{
  "n_head": 8,
  "n_kv_head": 4,
  "d_mlp": 704,
  "rope_fraction": 1.0,
  "parallel_block": false,
  "extras": ["capped logits"],
  "optimizer": "adam_atan2",
  "warmup_steps": 502,
  "decay_shape": "linear",
  "doc_mask": true
}
Each number is 50 + 15 x the weight over its row's rms, rounded and kept within 0 to 99. Layers, rows and columns count from 0. The size before them is the row's rms in percent of the matrix's.

# q: layer 7 attention query, 256x256, rms 0.0414, rows 0-13,32-44, columns 0-31
# k: layer 7 attention key, 128x256, rms 0.0403, rows 0-12, columns 0-31
q0 108:52 36 43 15 62 42 51 41 38 44 59 50 32 38 49 69 33 55 43 42 51 13 52 38 58 39 43 58 53 67 65 53
q32 086:73 45 48 27 52 64 53 70 42 31 46 61 37 56 41 58 34 53 55 46 82 58 32 61 38 47 33 51 63 23 52 43
k0 064:50 44 38 73 63 54 39 54 37 38 56 46 29 31 55 26 40 44 44 52 54 53 58 55 52 57 23 50 28 46 42 62
q1 105:38 57 56 55 32 35 25 45 45 62 57 61 68 52 52 49 51 40 44 29 22 46 64 32 50 61 43 44 48 58 60 37
q33 089:34 70 60 68 45 91 31 51 47 38 39 66 52 34 44 54 63 59 72 58 32 62 70 55 75 42 24 87 56 40 37 33
k1 058:55 39 30 53 54 63 37 20 48 47 42 34 49 61 51 64 35 39 50 54 24 53 36 63 61 79 63 68 73 66 47 44
q2 107:19 43 70 61 32 49 38 42 34 71 55 68 56 63 53 42 84 42 33 36 60 30 33 62 21 43 72 34 69 43 35 60
q34 089:45 48 61 27 53 17 50 39 24 41 47 32 30 42 61 30 37 65 28 87 38 74 47 49 69 46 51 48 61 69 49 52
k2 077:42 55 41 64 71 45 56 59 37 28 56 71 26 63 89 74 83 50 82 64 55 67 68 74 47 76 63 45 41 35 58 74
q3 093:64 75 56 49 72 51 54 41 40 40 61 57 67 64 51 67 20 43 62 27 34 48 53 38 49 66 35 38 45 46 39 40
q35 095:55 73 25 62 49 42 60 55 45 49 48 60 57 43 69 50 39 35 50 53 67 52 51 33 49 42 62 77 35 47 60 57
k3 076:44 46 43 45 47 47 50 35 57 35 54 46 63 18 25 66 22 35 34 68 51 46 45 72 54 53 59 59 65 40 43 67
q4 107:37 90 19 49 62 66 72 73 59 33 47 30 71 74 84 65 62 59 57 53 46 30 48 52 47 43 51 58 40 55 60 51
q36 096:51 46 25 50 59 40 41 50 42 45 48 66 38 36 23 61 32 51 43 44 61 17 31 31 64 44 47 21 51 27 38 34
k4 074:48 74 55 72 42 62 42 66 50 63 52 43 37 20 59 53 51 55 56 54 55 45 62 44 60 65 36 56 15 50 31 23
q5 100:28 56 41 56 53 42 48 56 40 45 47 38 70 72 66 64 49 63 60 58 61 51 55 56 25 28 58 75 60 25 73 39
q37 088:64 68 52 57 62 73 31 34 55 54 53 63 55 56 42 37 27 31 60 35 45 30 49 53 76 50 28 32 26 30 70 35
k5 083:58 41 39 80 59 54 53 55 64 53 55 71 41 48 53 69 37 33 46 62 26 46 55 19 30 70 54 44 42 54 51 40
q6 095:22 33 34 73 47 31 57 56 24 51 47 59 32 24 45 60 54 37 72 66 81 45 57 65 46 40 57 61 25 30 51 74
q38 093:34 44 69 49 45 70 61 60 50 51 47 29 42 62 55 40 60 48 58 40 55 22 51 65 34 47 30 32 63 67 34 58
k6 084:32 38 54 39 45 47 48 40 69 57 32 68 76 79 31 44 45 59 29 35 45 69 62 35 54 46 54 54 16 36 69 52
q7 103:28 60 55 46 44 53 48 87 57 54 37 64 56 58 54 42 57 39 77 55 74 45 49 45 54 41 65 30 54 50 64 55
q39 093:37 60 33 45 53 42 57 63 48 45 61 66 51 39 56 55 32 60 49 33 52 45 42 47 48 58 26 50 48 73 64 57
k7 081:26 65 41 74 39 17 38 59 31 29 27 61 32 69 55 36 77 52 38 43 42 41 57 53 28 33 43 40 49 39 55 42
q8 089:70 18 53 40 54 24 62 59 39 73 41 43 42 54 53 62 68 58 37 53 48 58 66 57 76 46 73 35 49 46 37 55
q40 097:44 41 59 46 22 51 65 53 72 28 49 63 56 36 60 34 60 65 51 42 25 61 71 53 46 60 61 43 63 37 36 57
k8 071:33 76 43 53 50 37 28 30 75 46 37 49 60 34 51 22 29 55 47 59 48 44 24 58 49 61 41 43 76 28 58 65
q9 078:69 47 47 38 81 58 71 40 43 71 30 40 29 32 53 52 35 56 74 31 64 51 40 52 48 60 48 66 52 44 48 44
q41 095:59 36 60 48 42 41 54 29 23 44 60 61 54 26 70 40 47 57 37 42 47 35 38 58 80 75 52 52 61 41 60 76
k9 082:83 48 50 57 46 66 52 25 45 45 50 46 71 48 71 56 44 48 44 53 64 32 31 59 71 52 37 70 54 25 50 52
q10 096:31 27 34 57 80 46 70 70 42 36 15 34 74 70 58 26 55 62 49 43 65 45 73 68 22 37 49 66 42 64 61 65
q42 106:34 53 57 54 74 60 63 72 39 45 48 56 77 61 46 46 81 34 65 57 53 30 70 69 42 41 35 58 54 35 67 75
k10 126:46 31 56 63 47 39 64 73 29 56 50 61 36 77 58 43 55 64 81 38 36 22 62 67 32 30 49 51 51 43 54 52
q11 093:27 60 56 45 59 39 74 38 57 35 58 41 27 74 49 47 47 32 26 37 71 15 31 52 63 75 55 61 32 45 30 56
q43 105:38 59 73 41 68 17 46 54 57 41 61 37 36 56 34 76 20 34 42 52 96 27 04 36 50 44 26 63 45 75 65 52
k11 114:61 49 60 22 63 41 40 57 53 14 47 73 36 50 70 72 43 33 54 58 33 60 53 24 19 44 52 81 67 57 60 41
q12 097:33 92 32 48 59 29 47 61 29 36 36 44 54 59 22 47 49 38 26 45 50 65 64 41 33 55 48 58 37 56 55 47
q44 108:67 76 50 67 40 67 43 30 23 39 24 46 31 50 62 18 50 52 60 46 17 27 45 54 56 32 34 38 62 43 42 38
k12 110:57 65 31 52 34 25 54 46 59 50 44 68 29 78 80 43 76 65 81 54 47 38 45 23 26 26 62 32 54 30 68 15
q13 090:54 11 36 35 54 46 44 72 57 68 82 46 60 44 51 38 47 79 57 39 43 46 17 42 44 43 32 40 52 30 73 47